Weights of a small GPT-style language model, trained from scratch on English Wikipedia.
Training: a variant of Muon for these matrices, 141M tokens, 11885 steps.
Each number is 128 + 32 x the weight over its row's rms, rounded and kept within 0 to 255. Layers, rows and columns count from 0. The size above them is the row's rms in percent of the matrix's.

# layer 7 MLP up, 512x128, rms 0.302, rows 23-49, columns 0-127
size [100 101 102 111 102 104  91 101 107  99 102  99 105 106  97 105  99  91 103 105 103  96  92 104 102  82 106]
[[149 147 106 131 138 168 155  57  92  93 142 162 100 109 194 121 120  63 180 128 144  74  76 178 145 128 152 151 128 169  65  71 103 162 165 103 148 133 143 128 168 132  59 186 134  22 132 124 166 182 105 116 146 102 124 142 171 120  94 147 111 126 157 185  69 123 137 135 145 115 107  69 172 117  96 114 163 106 170 117 137 115 154  77 197 143 104 123 155 131 125  93 139  65 112 187 119 181  99  96 121 148 103 132 152 118 102 119 155 169 142 136 148 151 120 120 118 109 122 152 148 128 138 144 110 149 133 109]
 [142 166 102 155 123 139 103 124 121 124  98 128 164 156 192 143 107  71 120  95 147 161 142 126 125 161  85  84 107 114  67 122  75 114 111 164 156 161  95 110  73 168 159 131 204 121 113 161 149 101 175  64 219 129 104 123  87  99  50 122  71 132 109  88 126 115 156  91 110 102 131 102 138 172 149 114 123  76  96 144 136 146 113 118 126 161  85 102 126 115 119 123  86 181 144 162  80 159 134 135 159  84 137  91 132 178 103 146 163 145 155 190  95 109  62 166 130 171 160  96 157 119 122 126  85 121  97 131]
 [106 160  44 142 129  76 111  99  93 110  67 111 147 170 108 148 172 134 129  86 142 126  74 109 177 141 135 156 172  85 104 131 183 115 181 141 114 127 100 101 157 115 159  86 145 122 132 129  87 132 131 185  54 193  75  92 105 142 106 174  97 150  91 132 153 107 122  72 128  50 164 125 128 170 166 101 121 190 134 217 118 156 131 151 147 158 124 113 145 151 178 126 112 148 159  77 154 113 122 150 142 112 128  82 148 131 107 108 128  98 124 121 107 124 129  77  86 151  77 129  88 120 149 154 115 180 142 112]
 [152 127 148 122 121 113 177 136 148 147 138 187  51  95 122 112 166 135 115 137 163 102 146 138 137 108  91 178 100 163  88 140 101 160 117 124 108 160 175 158 105 135 208 110 143 148 108 102 135 133 151  95 142 102 165 170 139  81  76 157  97  85  92 112 156 138  97 142 159 165 199  99 116  71 106 150 109 125 156 148  80 134 112 180 142 224 106 189 136 118 167 105 174 137 135 102  81 123 153 123 164 147 108 158 170 151  77 166 136 146 175 174 108  86  82 153  99 162 132 155  99  99 110 175 127 107 145  80]
 [141 152 135 152  92 114 123 130 185 139  99 170  72 116 101 128 130 157  42 111 150 119  95  97 119 110 132 149  74  75 165 142 119 145 134  77 142 189  72 114 124 132 156 152 202 115 144 143 139  70 137 154 140 132 151 160 149 127 123  55 109 130 128  93 137  91  69 130 161 133 106  99 134 133 151  86 148 112 139 170 128  60 154  89 100  79 113  97 140 154 117 125 143 127 100 148 110  85 170  92 154 149 147 175 164 114 141 111 158 174 123  77  75  93 170 114 152 110  69  85 128 132 138 185 130 148 226 141]
 [125 146 141  90 161  89 138 143  94  91 135 217 134 134 197 148  89 119 155 133 170 180 172  87 119  63 125 137  53 170 143 148 148 118 140  97 115 186 122 141 122 134  93 112  80 144 172 163 123 164 115 206  82 130 189 128 130 106 133 167 114 138 118 139  67 127 127 157 128  95 129 118 147 102 131  70 133 190 186 154 155 129 109 136  86 144 119 114 142 144 139 130 164 103 162 135 119 113 124 168 127 132 158 164 158  95 174 134 160 176 119 171 156  49  87  98 130  65  91 168  79 138 110 136 122 105 141 127]
 [135 183 124 147  91 166 121  79 112 102 174 153 122  78 121 188  85  81  93 130 110 130 142 171 108  70 125 120 138 146 168 107 186 101 168 107  98 109 135  65 114 125 120  65  52 172 137 144  97 124 151 149 117 126 127 106 150 120 162 148 169 181  76 159 150  96 140  82 181 156 131 146 124 106 137  79 136 128 171 191  88 142 132  89 151  55 104 175 147 137 167 172 141 134  89 135 160 139  96 105 169 100 164 144 144 122 109 124 138 137 132  67 147 118  94  94 147 133 136 154  80  71 100 124 177  76  94 116]
 [125 119 102 142 168 166 101 126 168 107 115 153 162 105 120 170  98 164 182  68 158  83 155 172 104 109 137 103 149 125 131 108  98  75 144 142 171 164 130  73  92 106 106 177 160 126 116 133  78 194 149 144 116 131  91 124  49 177  90  35 152 183 135 126 135 130 125 143 124 155 152 114 152 182 112  79 106 131 118 148  82 104  72 143 150 110 108 159 105 145 167 109 128  75 142 112 116 145  52  87 154  97 125  81 115 179 101 116 116 193 165 144 149 122  73 137 134 126 154 118 119 197 116 153 116 123 110 124]
 [146 138  93 177  95 114 129 227 130 129 125 138 124 107 151 157 127 131  85 133 113  85 147 161 148 134 159  84 111 137 101 198 125  82  97 165 129 144 148  79 120 166 139 142 117 127  57 157 151  77 181 113 100 128 128 182 131  78 144 126 130 131  89 136 120  87 157 111  74 124  90 113  94 119  92 160 153  69 127 116 130 158 129 103 128 124 137 128  89 130 107 118 108 169 163 158 156 190 179 124 131  78 169  77 134 160  69 118 160 111 174 133 131 157  88 160 136 121 133 157  38 159 107 124 107 104  35  96]
 [123 138 142 115 138 110 184 142  74  79  96 129  68 127 159 134 135 129  93 165 142 120 164 139  91 125  91 124  87 137 134 125 141 137 102 168  25 142 120 126 136  85 127 154 169 130  94 118 109 193 128 115  96 145 156 116 121  81 160  56 135 177  57 119  99 161 129 137 130 125 140 149  87  73 127  97  78 187 168 147 191 147 122 122 111  86 123 122 178 160 113  94 121 149 161 142 162 143 110  95 118  98 116 104 134  99 152 110 138  63  57 165 110 169 142 174 121 133 174  86 213 169 112 119 114 158 132 115]
 [125  81  64 118 125 135 126  56 176 200 118 169 144 107 131 180 180 106 104 130 141 141 132 211  78 118 126 201  99 130 125 160 159 129 140  77 121 177  95  92 184 137 134  80 154 100 131 125 117 133 119  88 111 124 113 124 155 105  95 114  88 101 156 126 200 108 125 147  92 151 139 188  74 114  75 158 102 138 119 138 145 157 110  89 116  92 122 177 147 128  74 111 124 105 119 111 158 172 160  88  53 136 116 136 105 141  93 115 134 167 117 160 159 150  89 120 113  94 130  99  80 115 141 146 192 150 125 182]
 [125 180 140  86 119 172 180  84  90 116 142 155 130 180 167 113 172  97 122 188 120 133 108 132 131 157 133 145 141 133  94  57 146 109 157 135 120 169 148 169 128 120  94 148 184 123 167 111 136  99 106 242 119 156 124  90 145 144 106 127 113 105  87 213 118 156 179  76  96 152  99 136 144 112 195 148 117 114 132  70 106 148 136 147 126 109 175  97 118 135 197 132 100 135 204  73 104 124 130 127 111 152 110 135 137 145 125  79 129 124 109 101 105 163  79 102 135 100 144 112 135 120 104 167 159  69 175 159]
 [131 115 135 126 139 133  73 132 163  88 134 119 164 209 153 118 170 146 162 139 202 172 141 170 162 126 145 198 113  78  57 164  98 141 108 143 112 131  98  99 110 125 121 119 116 213 157 207 191 177 158 114 166 177 210 124 139 109 111 142 137 114 142 113 149 105 126 145 160  97 105  79 168 136 140 113 127 136 118 145 141 141 112 145 141 117 146 125 125  98 110 131 175 102  67 109 121 168  88  66 114 116 102  92 168  94 149  91 112 123 158  91 145  91  87 110 133 156 103 118 120 149 151 135 205  83 119 117]
 [ 94 147  82 120 121 170 114 124 136 145 139 146  38 117 158 129 169 167  70 157 102 105 111  89 120 128 140 165  88 103 151  96 146 102 110 109 105 151 135 133 109 131 143 166 181 148 160 171  50 122 123 185 196 121 154 128 130 136 181 126 118  93  98 124 174 111 156 115 142  95 147 166 106 127 106 115 125  63 143 184  86 122 146  98  91 144  94 158 102 107 119  88 143 127 131 117 110  62 185 132  90 104 183 153 144  70 149 163 112  82 146 172  75  94 151 139 147 127 151  57  98 157 115 172  75 181 108 122]
 [127 143 151  60 116  79 118 170 130 165 136 102  82 119 157 141 116  77 187  91 161 126 174 148 132 109 132 121 134 160 107 113 103 128 115 101  86 105 211 148 102 121 179 133 104 107 143  55 118 101  77 120 127 191 150  94 121 152 155 195  88 124  75 122 118  95 108 145 125 152 156  74 125 132 113  93 115 128 111  67 134 134 138 191  70 138  60 182  76 153 106  94 157 131 130 163 148 158 130 110  88 128  89 104 158 160 171 153 139 150 128 112 119  88  96 170 135 134 147 147  75 149 167  65  97  85 157 122]
 [130 132 144 121 111  72 128 153 120  57 141 143 124 128 118  95 104 160 115  56  81 126 110 145  85 117 106 148 160  75 148 124 156 105 146 148 112 185  94 107 115  95  72 159  96 141 158 176 127  79 154 109 135 183 104 140 106 177 142 101  82 129 159  90  76 108 162 154 109 113 116  98 218  88 142 124 131 112 130 147  99 115 107 132 139 111 128 161  71 103 117 148 163  43  89 110 135 128 146 116 115  87 138 108  88 124 141  88 147 164 168  65 155  55  66 109 110 160 106  76 140 133 154  72 134  93 162  93]
 [132 144 117 189 153  90 196  86  97  83 139  66 105  97 154 192 171 177 128 143 102 105 117 136 142 173 117 183 162 180 195 144 155 105 186 184  94 144 110 167  42 123 158 133 150 119 168 101 131 164  77  89 134 101 138 126 118 133  73 117 162 132 175  67 140 100 156  83 127 121  94 144 117 128  93 138 140  97 147 110 146 101  99 123 126 160  95 137  90 152 145 155 119 109 117 174 113 119 127 135 107  88  90 154 159 126 162 149 171 196 107 123 154  83 102 170 172  99 131 116 157 120 180 161 142 122 126 162]
 [117  97  91 106 164  47 176 144 168 146 109  96 157 124  82  77 145 122  88  80 134 136  78 122 118 135  97 157 136 154 119 157 137 159 191 119  90 154 144 185 129  88  85  98 168 147 129 195 161 131 115 223 164 153 114  83  95 159 179 164 125  91 124 131 148 161  92 122 172 121 124 145 125 112 127  96 127 145 123 112 183 187  88 136 155  96 183 146  99 110 152 116 175 106 105  90  81 142 108  89 180 117 157 127  92  93 169 110 157 110 174 137 100 111 146 112 133 112  65 102  78 132  81 116 137 151 132 149]
 [ 98 170  81 148 158 152 142 119 153 156 139 131 129 157 128  77 115 101 152 154 124 153 106 173 176 145 206 111 124 148 142 201 158 153 181  98 147 205 192 174  31 150  94 124 147 185 130 146 121 149 149  87 118 128 105 116  76 144 135 104  80  79 112 102 105  67 133 137 187 140  64 100 120 142 112 122 122 150 112 157 127 141 137  83 129 174  79  95 121 101 171 140 176 139  59 130 160 138  48 138 147 125 161 130 141 146 141 141 163 108 131 125 122 152 128 116 145 120 140  67 156 134 109 105 134 103  97 102]
 [171 134  78  36 156  71 134 153 101  83  73 119 126 148 119 136  66  91 108 146 146 218 159 148 136 142 143 108  85 102 115 107 162 176 127 123  89  72 109 114 168 162 164 156 190 157 126 112 187  96 176  89 165 159 121  79 183 131 143 146 142 101 117 147 138 119 107  61 159  79 104 147 153 152  58 177 111 108 152 115 106 135 105 137 142 193 128 121 129 134 180 180 108 118 105 102 121 120 113 106 132 112 120 175 135 106 123 147 165 120 106 110 120  95  96 155 106 133 131 141  96 135 169 162 168 107 142  78]
 [185 125 141 147 100 130  91 185 132  83 150 116 147  44 176 155  92 108  62  74  98 195 144 154 155 175 165 147 164 138 130 131 143 169 144 123  98 125 180 141 122 161 150 109 120  91  76 148 151  64 143 115 173 147  78 128  84 128 100 128  96 152  88 127 123  76  53 151 168 123 107 123 207  92 156 131 126  77 132 156 160 103  88 159 140 126  98 110 107 177  96 105 125 104 140  95 171 180 103  92 117 115 197 135 173 143 118 110 116  78 117 132 117 102 147 117 104  81 114 130 115 125 123 119 152  78 133 122]
 [121 111 121 123 149  75 150 142 175 158  90 164 128 158 141 127 100 147 128 128  93 156 145 137 184 133 188 112 115 107  90 103 194 190 124 170  95 102 104 129 111 162  90 151 133 141 125 106 151 100 102  97 199 200 115  71 179 142 149 116 139 141 112 117 113 100  90  92 121 109 104 104 173 134 117 131 192 132  97 138 151 172 121 143 115 160 122 136 114 182 163 168 118  94 159 131 126 182 162 101  63 178 158 151 153 122 144 138 101 144 109  93 112 149 179 126  93 164 148 136 181  73 190 104 122  44  61 141]
 [189  80 109 139 107 158 154  77 126 122 123 185 142  84 111 115 137 166  75 130 111 149 172 147 148 135 100  76 109 104 162 103 126 142 128 147  85 125 137 191 148 123 128  96 117 124 119 168 185 150 110 123  95  96 150 113  88 116  90 242 126  94 117 178 139  89 140 124 115 145  87 138 138 139 148 105 113 131 127 115 176 222 139 158 115 159 136 142 143 150 125 135 119 124  81  80 174 125 142 140 189 163 196 143 211 141 140  85 204 115  93  89 154 154  89 164 137 121 133 170 102 153 117 141 101 110 111 114]
 [ 92  88 132 179 154 113 182  85 153 127 138 121 128 113 158 124 121 170 114 135 107 115 133 183  43 116 151 175 175 122 158 102 112 130 133 149  91 126 149  91 160 123 137 156 151 100 117  93  90  90 138 125  69 125 131  72  85 130 111  91 167 151  98 131 129  68 125 114  67  58 142 151 156 143 125 124 177 113 163 126 112 125 134 167 129 156 147  81 115 100 153  68  69 128 188 107 124 102 156  63 141 113 165 139 153  96 133 147 159 143  94 130 197 133 170 125 135 105  87  70 140  80 101 123 139  64 151  53]
 [155 145  79 200 129 142 180 135 154  90  75 140  85 146 110 176 160 128 147  99 106 142 104 179 137 164 130  98 103  98 140  91 163 136 165 139  77 147 110 164 122  80 153 113  72 135  96  81 178 150 127 179 135 150  83 111  57 106  97 134 173  94 134 106 162 113  90 194 144 120 160  93 109 179 109 169 173  76 111 120 121  99 102 207 121 132  74 148 134 119 146 112  82 144 100 144  77 139 133 147 131  90 116 171 146 160 158  88 122 139 119  71 117 138 164 181 149 161 120 121 107 167 118 112  76 118 147  83]
 [164 150 108 126 145 119  95 209 154 117  76 113 154 129 123 131 177 118 158 158 121 161 111 158 150 137 141 121  38 129 129 144 126 166 143 152 145 133  84 137 155 150 127 145 116  83 105  43  95 114 116 115 111 118  91 150 140  89 115 155 179 159 103  70 104 119 170 173 140 129 112 102 170 104 138 128 136  87 173 147 167 116 126  75 142 132  58 123 162 113  97 166 117 126 157 170  94 130 132 128  79 124 142 124 193  96 181 186 158 136 164 136  97 100 177 115 106 171  71  80  90 122  85 125  69  56 108 152]
 [167 139  80 137 185 146 125  56 145 138 176 113 156 199 116 173  97 149 186 130 129 124 151  98 131 142  95  74 142 170  38 101 102 193 111 168  86 139 149  98 147 139  89 120  68 203 183 144 167 108 154  82 129 104 139 110  54 112 122  96  50 148 110  74 119 140 141 141 134 162 133 156  63 103 115  94  83 130 133 126 139 125 101 120 114 147  70 132 145 107 105 113  82 142 120 208 119 149 134  96 132 121 154 106 145 127 104  89 126 107 130 151 186 140 140 111 139 106 153 112 121 149 142 137 124 139  95 142]]
# layer 7 MLP down (transposed), 512x128, rms 0.315, rows 23-49, columns 0-127
size [ 97  98  99 107  97 101  98 100 105  95 100  95  99 101  98  97  99  98 105 109 110 102  98 103 101  92 102]
[[159 147 132 148 164 164 129 140  94 229 158 168 122 119  50  98  84  83 112  85  99 132  84  94 119 103 148  71 162 152 147  53 188 158 133  99 143 101  77 153 147  81 163 109 135 134  97 124 195  97 127 118 109 122 157 181 190 152 116 147 132 159 106 125 141 211 130 141 109 178 142 157 135 154 137 158 123  86 152 145 124  97  72 107 145 109 180 157 116 134 124 134 146 106 150 138 143 149 132 101 130 171 170 145 153  68 138 167  80 169 178 115 140 126 163 120 120  86 104 119 137  92  91 118  97 112 133 160]
 [160 151  98  89 159  91 126 110 129 133  51 123 136  96 142 154 111 138  83 137  85 151 113 152 100 129 149 151 141  65 158 130  98 152  92 156 130 167 190 135 106 116 180 168 179 115  69 133 117  85 159 146 184 173  64 130 105 105 125 130 133 157 125 117 136 111  65 106  94 121 103  82 103 115 191 140 168 101 125  74 171  98 108 105 169 148 112 146  95 129 150  82 121 127 166 133 150 140 159 117 143 162  73 131 118 133 204 152 108  51 189 188 125 161 106  84 140 171 127 158  65 121  93 139 127 152 140 115]
 [107  62 122 150 124 126  96 167 166 132 124 109 132 111 142 103 104 112  98 126 173 108  77 187  75 152 110 115  95  95 164 132 139 142  85 140 166 182 121 137 113 153  71 153 111  63 117 153  97 135 104 116  60 172 114 132 132 136  91  92 130 185 112 127 129 116 134 137 186 163 137 153 113 127  90 105 156 141  90 178  84  72 164 124 119 102 108 107 133 101 162 165 124 115 141 102 165 155  94 166 187 165  88 113 135  96 150 199 136 139 147 149  61  91 114 174 196 132 165 136 152 195 123  86  75  75 117 115]
 [184 133 125 107 124 110 161 111 154 159 168 124  97 136 123  55 153 159  88  97 117 148 131  46 142 116 135 129  70 149 137  95 163 145 154  97 116 116 124  89 170 169 105  87 145 125 156 116 195 175 126  90  94 157 118 146 111 118  91 188  87 117 149 138 170 169 100 101 132 157 132 166 132 155  95  99 138 116 223 122  77  87 101 140 130 120 130 136 132  93 175 123 162 168 106 105  93 129 144 158 181 128 151 129 130  61  72 150 113  93 153 131 128 140 147 108  98  53 160 119  97 151  69 213 148 128 105 117]
 [133 125 145 168 172 127 154 150 191 145 141 163 151 162  93 131 153 144 131 137 206 133 134  60 152 193  75 125 159 110 109 126 136 148 169 164 131 114 122  88 177 110 180 156 135 131  92 136 100  54 125 166 121  92 108 134 116 147  86 127 172 139 118 110 125 107  67 117 128 166  76 152 142 146 155 160 138 113 145 105 109 157 152 121 150  35 139 107 175 102 120  98 109 131 138 119  56  98 159  71 112 147 137 201 165 106 131 157 100 147 183 124  69  87  89 114 173 178  58 134 126 153 116 115 149 121 127 116]
 [112 103 131  96 121  76 125 104 135 110 143 110 175 143 169 105 110  70 117  88 148 108 170 109 130  89 153 100 129 167 118 149  93 149 149  90 104 102 148 142 103 111 114 101  74  78 115 136 141 134  84 182 121 152 140 155 156  60  96 146 146 141 106 160 115 125 129 171  64 113 202 162 140  76 143 119 132 106  79  77 137 210 169  95 120 124  99 182 136 133 165 163 175 126 151 195 149 129 172 212 126  98 116 114 135 129 166 141 147 118 170 179 109 125 140  70 116 151 130 150 168 188 169 123  65 125 123 151]
 [ 49 150 173 113 176 122 167  90  97 107 155 157 157  64  99 104  93 103 110  93 126 145 131 168 107 140 116 173 166 165 144 134  86  82 119 135 129 107 111 141  73 126 120 152 168 163  66  84  79  99  73 156 167 125 156 159  53 115 139  94 114 177 113 106 109 133  92  98 114 201 129 162 141 197 122 106 144 110 122 139 129 180 103 163 123 111 173 106 170 127 153 134 159 217  97 155 124 165 129 141  75 136 105 167  98 123 164 122 101 166 109 146 134 187 105 125 142 161  86 136 132 117  85 132 122 111 101 155]
 [101 145 148 107 116 115  83 132 112 143 123 157 123 152 133  90  75 117 139 116 103  99 160 152 142 206 136 114 163 145 129 145 114 171 151 153 147 132 141  69 101 168 125  93 142 159 182 139 110 108  90  85 158 114 118 123 177  48  73 116 114 137 136 144 203 139 133 101 195  53 137 127 170  89 153 136 175 149 149 131 102  73 118 106 204 150  80 119 145 177 121 160 163 151 144 113 155 190 138 191  82  99 188 105 108  85 168 152 169 175 144 176 129  86 127 128 168 143 151 121 145 117 136  89 145 114 122 108]
 [114 140 138 130 112 106 138 147 135 134  88  81 150  86 156 152 154 115 155 180  92  94 146  84 172 129 127 105 111 108 167 184  93  60 155 114 182 158 120 101  92 135 114 153 147 135 127 198 103 150 126 105 152 130 162 134 150 113 160 141 111 202  94  70 160  81 109 131  67 135  93  92  89 123  79 155 109 117 157  71 164 115  93 139 128 146 108 161 123 166 113  83 132 116 157 173 130 119 126 133 144 154  99  80 201 127  88 173 144 105 116 135 161 156 120 133  78  34 146 192 177 127 160 139 153 136 188 108]
 [151 107 145 166  53 155  81 133 111  70 146 127  96  79 133 127 101 156 108 160 112 130 185 176  98 114  88 167 122 161 138  94 104  90 139 125 142 107 145 129 147 147 126 174 190 146 104 161 116 127 156 133  89 161 158 135  85 120 129  94  93 110 152 113 131  81 139 159 143 201  76 136 125 186 153 172 213 122 182 112 103 124 112 150 185 136 121 115 133 160  87 177 149 101 149 188 114 128 137 198 154 174 148  83 131 155 110 138 174 169 113 138 108 134 139 176  69 149 196  75  92 137 147 137 123 108 129 123]
 [133 169 152 159 123 153 118  39 109 155 153 156 133 120  74 217 120 137 156 100  95 131  96  77  99 125 139 120 156 152 158 122 124 118 134 114 162 129 129 136 136 115 118 119  83 131  95 105 135 117 148 152 136 146 107 151 125  61 172 121 192 205  85 172  94 134 136 136 145 152  70 144 120 130 123 151 158 111 109 105 155  73 179 189  84 115 112 136 102  66 130  98 121  79 105  68 146 124 147 136 160  88 113  95 126 158 143 138 173  72 108 211  97 137  67 135  91 130 160 181 127 166 146 134  69 145 130 105]
 [115 100 110 102 106 149 143 128 153 135 105 120 118 127 147 141  82 119 158 176 120  82 132 114  74  54  60 139 135 160 134 125 130  94 143  98 139  99 115 142  90 163 137 159 144 136 141 119 121 111 122  82 183  87 126 157  76 145 109 119 126 111  80 129 157  85 185 114 132 115  91 112  99  75 108 133 130 151  82 169 215  53  88 119 156  90 112  87 157 107 113 129 133 167  90 214 171 133 185 117 106 124 115 111 122 166 121 145 141 115  95 155 151 140 230  97  79 143 151 148 122  63 168  78 135 118 152 125]
 [158 173 106  85 113 115 143 125 131 140  70 130 131 156 165  55 178 156 162 118 120 179 173 157 125  69 158 172 131 183 141 130 110 133 143 144  88 144 122 119 104 112 101 145 126 151 111 102 126  66 148 134 135 103 151 139 194 129 180 154 131 120  76 138 121 141 101 137 105 154 115  93  96 114 124  74 125 151  95 154  86 167 191 123  93 155 104 122 164 185 131 175  92 128 129 115 143 119  79 137 108 138 151 144 173 156 119 186  91 117 136 128  93 123 162 205 136 217 127 139 164 217 110 140 144  96 194 151]
 [137 163 158 196 106 138 102 141 143 117 134 178  50 141  91 100 211  98 101 120  96 185 157 120 109  88 113 127 166 117 102  94 102  54 123 121 131 111 127 109 151 147 132 113 103 136  58 128 164 140 131 123 120 151 179 160 128 179 115  98 133 129 133 116 152 133  76 142 147  68  89 128  65 148 134 126 146 121 163 101 116 175 188  96 133 119 126  93 135 118 103 177 147 107  98 139 134  62 137 177 145 100 178 192 100 128 149 110  87 133 172 151 108 106 168 155  71 117 122  97 146 186 105 143  71 171  99  89]
 [126  76 176 117 172  91 169 140 135 108  87  69 110  52 138 112  61 148 148 100 155 148 139 148 110 134 168 107 163 169 149 163 163  70  91 121 113 115 183  89 128 165 116  75 169 130 151 171 110 144 121 122 148 108  87 184 162 175 123 140 199 126 159 107 151 192 185 106 188 200 133 154  92 157  65 182 177  98 108 189 116 129 162 110 125 134 147  90 109 154 149 111  98 111 174 123 107 126 118  96 126 147 164 154 166 146 111 109 122 115 120 136 134  96 107 112 170 128  92 132 130 139 170 142 122 170 112 139]
 [120 107 169  49 141 112  89 127 145  89 178 138 125 107 124 152 158 168 129 176  86 122 153 133 120 179  96 139  82 127 137 167 163  59 151 151 151 157  98 172 185 140  93 139 112 113 139 194 128  96 113 135 109 141 109 120 154 115 106 107 155  67  73  84 154 159 124 204 163 155 103 152 185 130 120 127 106 120 154 145  67  96 124 109 113 121 134  95  79  81 127 114 149 124 125 132 108 140 122 134 117 169 102 118 101 111  79 187  86 108 197  92 141  92  66 163 123 131 153 117  41 120 102 153 119  63 127 114]
 [ 89  82 151 133 136 114 173  63  74 136 159  64 147 189 102 142 162 161 143 144 116  84 175  65 154 184 127 116 160 157 161 145 165 121  68  75  99 157 151 169  98 147  86 111 107  87 108 127 113 169 101 125  93 137 127 149 148 163 186 108 107  65 124  99 156  80 165 140 132 152 118 130  63  85 142 103 105 106 158 104 157 127 122 135 134 135 162 185 117 129 118 153 131 169 110 136  69 168 129 173 120 125 158  84 148 133 103 152 144 113 165  91 129  91 112 162 166 128 152 165  71 163 178 103 185  97 127 159]
 [158 158 151 149  91 137 191 111 120 114  60  80 165 155 159 171 116 119 174  80 114  87 155 152  65 199 112 130 168 162 105 144  98 149 110 110  98 110 121 135 131 116 177 136 106 168  73 140  84 126 119 143 150 111 106  97  65 154 163 126 141 113 162 155 125 203 140 139 151 182 105  82 127 134 141 189 125 112 148  88  65 103 132 134 138 121 153 149 102 157  81 131 202  84 110  82 134 160 141 128 138 106 211 159  97 122 116 104 114  96  99  88 101 150 155 100 128 159 136 144 192 148 128 129  96 146  96 179]
 [178 112 157 168 104 181 205 161 149 110 131 116 157 114 107  74  85 129 134 140 168 106  88 183 132  75 129 122 126 129 137 128 121 195 121 174 129 134 171 182  75 148  87 151 102 159 136  57  83 123 143  96 145 129 147 157 148  93 171 139 100  82 146 134 179  15 128 127 125 191 168 115 131  98 113 113 190 111 153 137 103 108 155 100 148 158 217 135 167 101 146 156 111 155 138 159 146 120 130 153 107 181 142 167 159 156 110 130 123 105 111 156 129 169 163 113 127 112 150 112  95 102 108 129  95 164 135 120]
 [134 128  96 121 157 147 149 140  47 127 121 141 124 183 175  70 200 163 117 141  94 142 155 192  90 155 104 139  88  70 103 173 140 166 106 184 114 133 174 129  75  99 141 108 157 158 152 118 152 149 157 158 111 158 103 116 196 113 103 133 114 141 139 113 144 173 150 169 113 157 198 129 176 131 134 164 134 151 116 246 102  97 116 153 132 147 112 144 101 102 145 127 126  78 127  86 145 106 147 130 102 105  60 103 126 132 144 143  88  96 149  80 154 142 109 138 125 138 170 118  85 131  71 131 110 124  99  72]
 [ 71 149 115 112 160 135 156 116 149  90  55 121 141  97 148  43 137 113 135 109 190  98 104 135 147 142 117 179 147 147 163 103 106 195 146 109 126  91  34  77 183 150 107 168 121 126 125 116 109 141 148 145 109 130  99 142  38 150 187 108  85 131  95  86 152 172 100 136 107 110 178 145 140 112 105 176 136 157 146 158 102 115 129  99 133 162 132 150  97 122 110 116 108 101 176  95 176 148  81 174 195 172 132 124 136 123  87 108 146 178 134  93 104  87 150 126 119 131 166 148 140  95 145 112 159 174  85 145]
 [190 137 153 107 113 114 121 134 179 130 109  97  99  92 125 166 123 135 115 167 131  93 137 120 110 105 132 109 123 105 120  85 108  85 106  85 166 120 139  99 164 120 116 187  83 147  97 117 166 125 127 105 144  79 153 131 114 164  94 152 168 119  81 133  91  75 128  82  65 150  93 174 107 147 138 172 178 142 140 129  92 103 125 118  60 170 126  87 118  82 145 140 131 221 140  74 141  86 182 131 129 111 177 199 115 100 101 127  91 110 161 170 153 127  98  65  95 160 127  93 139  88  97 161 115 184  80  80]
 [102 138 101 110  92 126 130 118 135 141 179 108 157  86 113 119 129 106 142 117 105 117 165 147 126 139 105  59 119 169 152 127 129 161  77  50  89 112 143 193 105 115 114 148 155 149  94 133  89 130 115 193  61  87 171 138 100  80  88 154 110 138 131 171 113  85 167 139 132 171 125 113 121  80  94  62 136 153  36  81 119 122  91 158 132 138  75 189 114 163 155 149 171 118 158 158 114  91 104 101 171 171 107  85 101 148 163 148  84 137 139 102  88 119 123 161 189  93 143 108 144 130 126 117 111  76 160 168]
 [149  93 139 175 142  78 116  92 124 179  76 147  88  87 131 105 155 169  76  58 130 153  64 153  70 128 134 166 165 124 191 114 105 143 105 157 150 132 137 124 106 132 153 151 161 102 125 155 202 161 153 167 149 100 100 161 164 104 148 117 137 124 142  91 127 100 133 123 170 178 191 135  91 187 110 158 156 116 117 121 128 120 182 153 128 109 125 116  83  60 148  76 196 104  76 143 180 142 159 112 129 136 152 124 127 125 107 138 163 172 120  96 136  96 177 111 159 130 142  94  95 144 160  79 148  63  87 140]
 [187 146 109 171 126 150 102  46  99 135 142  89 151 135 109 177 177 149 109 104 168  55 118 104 169 141 119 136 144 112 145 127 113 113  66 108 116 123 197 164 152 132 107 153 167 135 120 115 154 164  72 133 165 127  94  86 117 198 156 145 149 136 139 130 108 157 149 118 109 140 121 103 136 181 144 171 117 129 112 122 123 140 140 119 109 119 196  86 117 134 127 142 136  56 116 145 194  94  74 156 116 131 127 114 124 118 122 132 126  97 147  90  69 131 175  83 183 174 140 127  47  96  53  91 174 125 112 174]
 [219 112 177 109 159 189 135 102 120 150 158 142 115 106 212  63 114 156 123 141 158 141 154  99 155  85 139  88 130 114 123 129 145  85 104 112 172 198  83 127 136  57 124 159 126 145 108 118 149 165 119 159 103  88 145 145 154 148 141 115 159  98 172  99  72 143 157 155 198 148 132 134  96 108  55 158 111 164 119 167 130 105 132 133  99 115 152 153 175 174 110 163 121 141 133  95 154 129 115 145 101 132 100 129 134 113 151  93 169  47 181  72 112 132 132  92 116 116 157 203 156 161 142 136 105 111 153 128]
 [114  95 106  98 110 114 102 129 151 177 155 153  63 157  96  99 156 105 126  99 126 139 127 103 113  89 107 147 126 128 164 140  78 130 147 127 171 159 135 147 157 103 131 117  65 117  88 163 108 126 158 107 148 171 169  48  46 138  86  58 111 167 197  94 159 151 140 169 152 158 124  86 134 167 141  71 152 157 130 109 131 106 133 137 114 168 128 114  81 117 113 139 136 107  97 126 163 153 114 105 141  84  79 152 122 138 122 185  88 116 161 205  46 125 152 133 108 129  90  68 115  63 100 112  95 145  99 102]]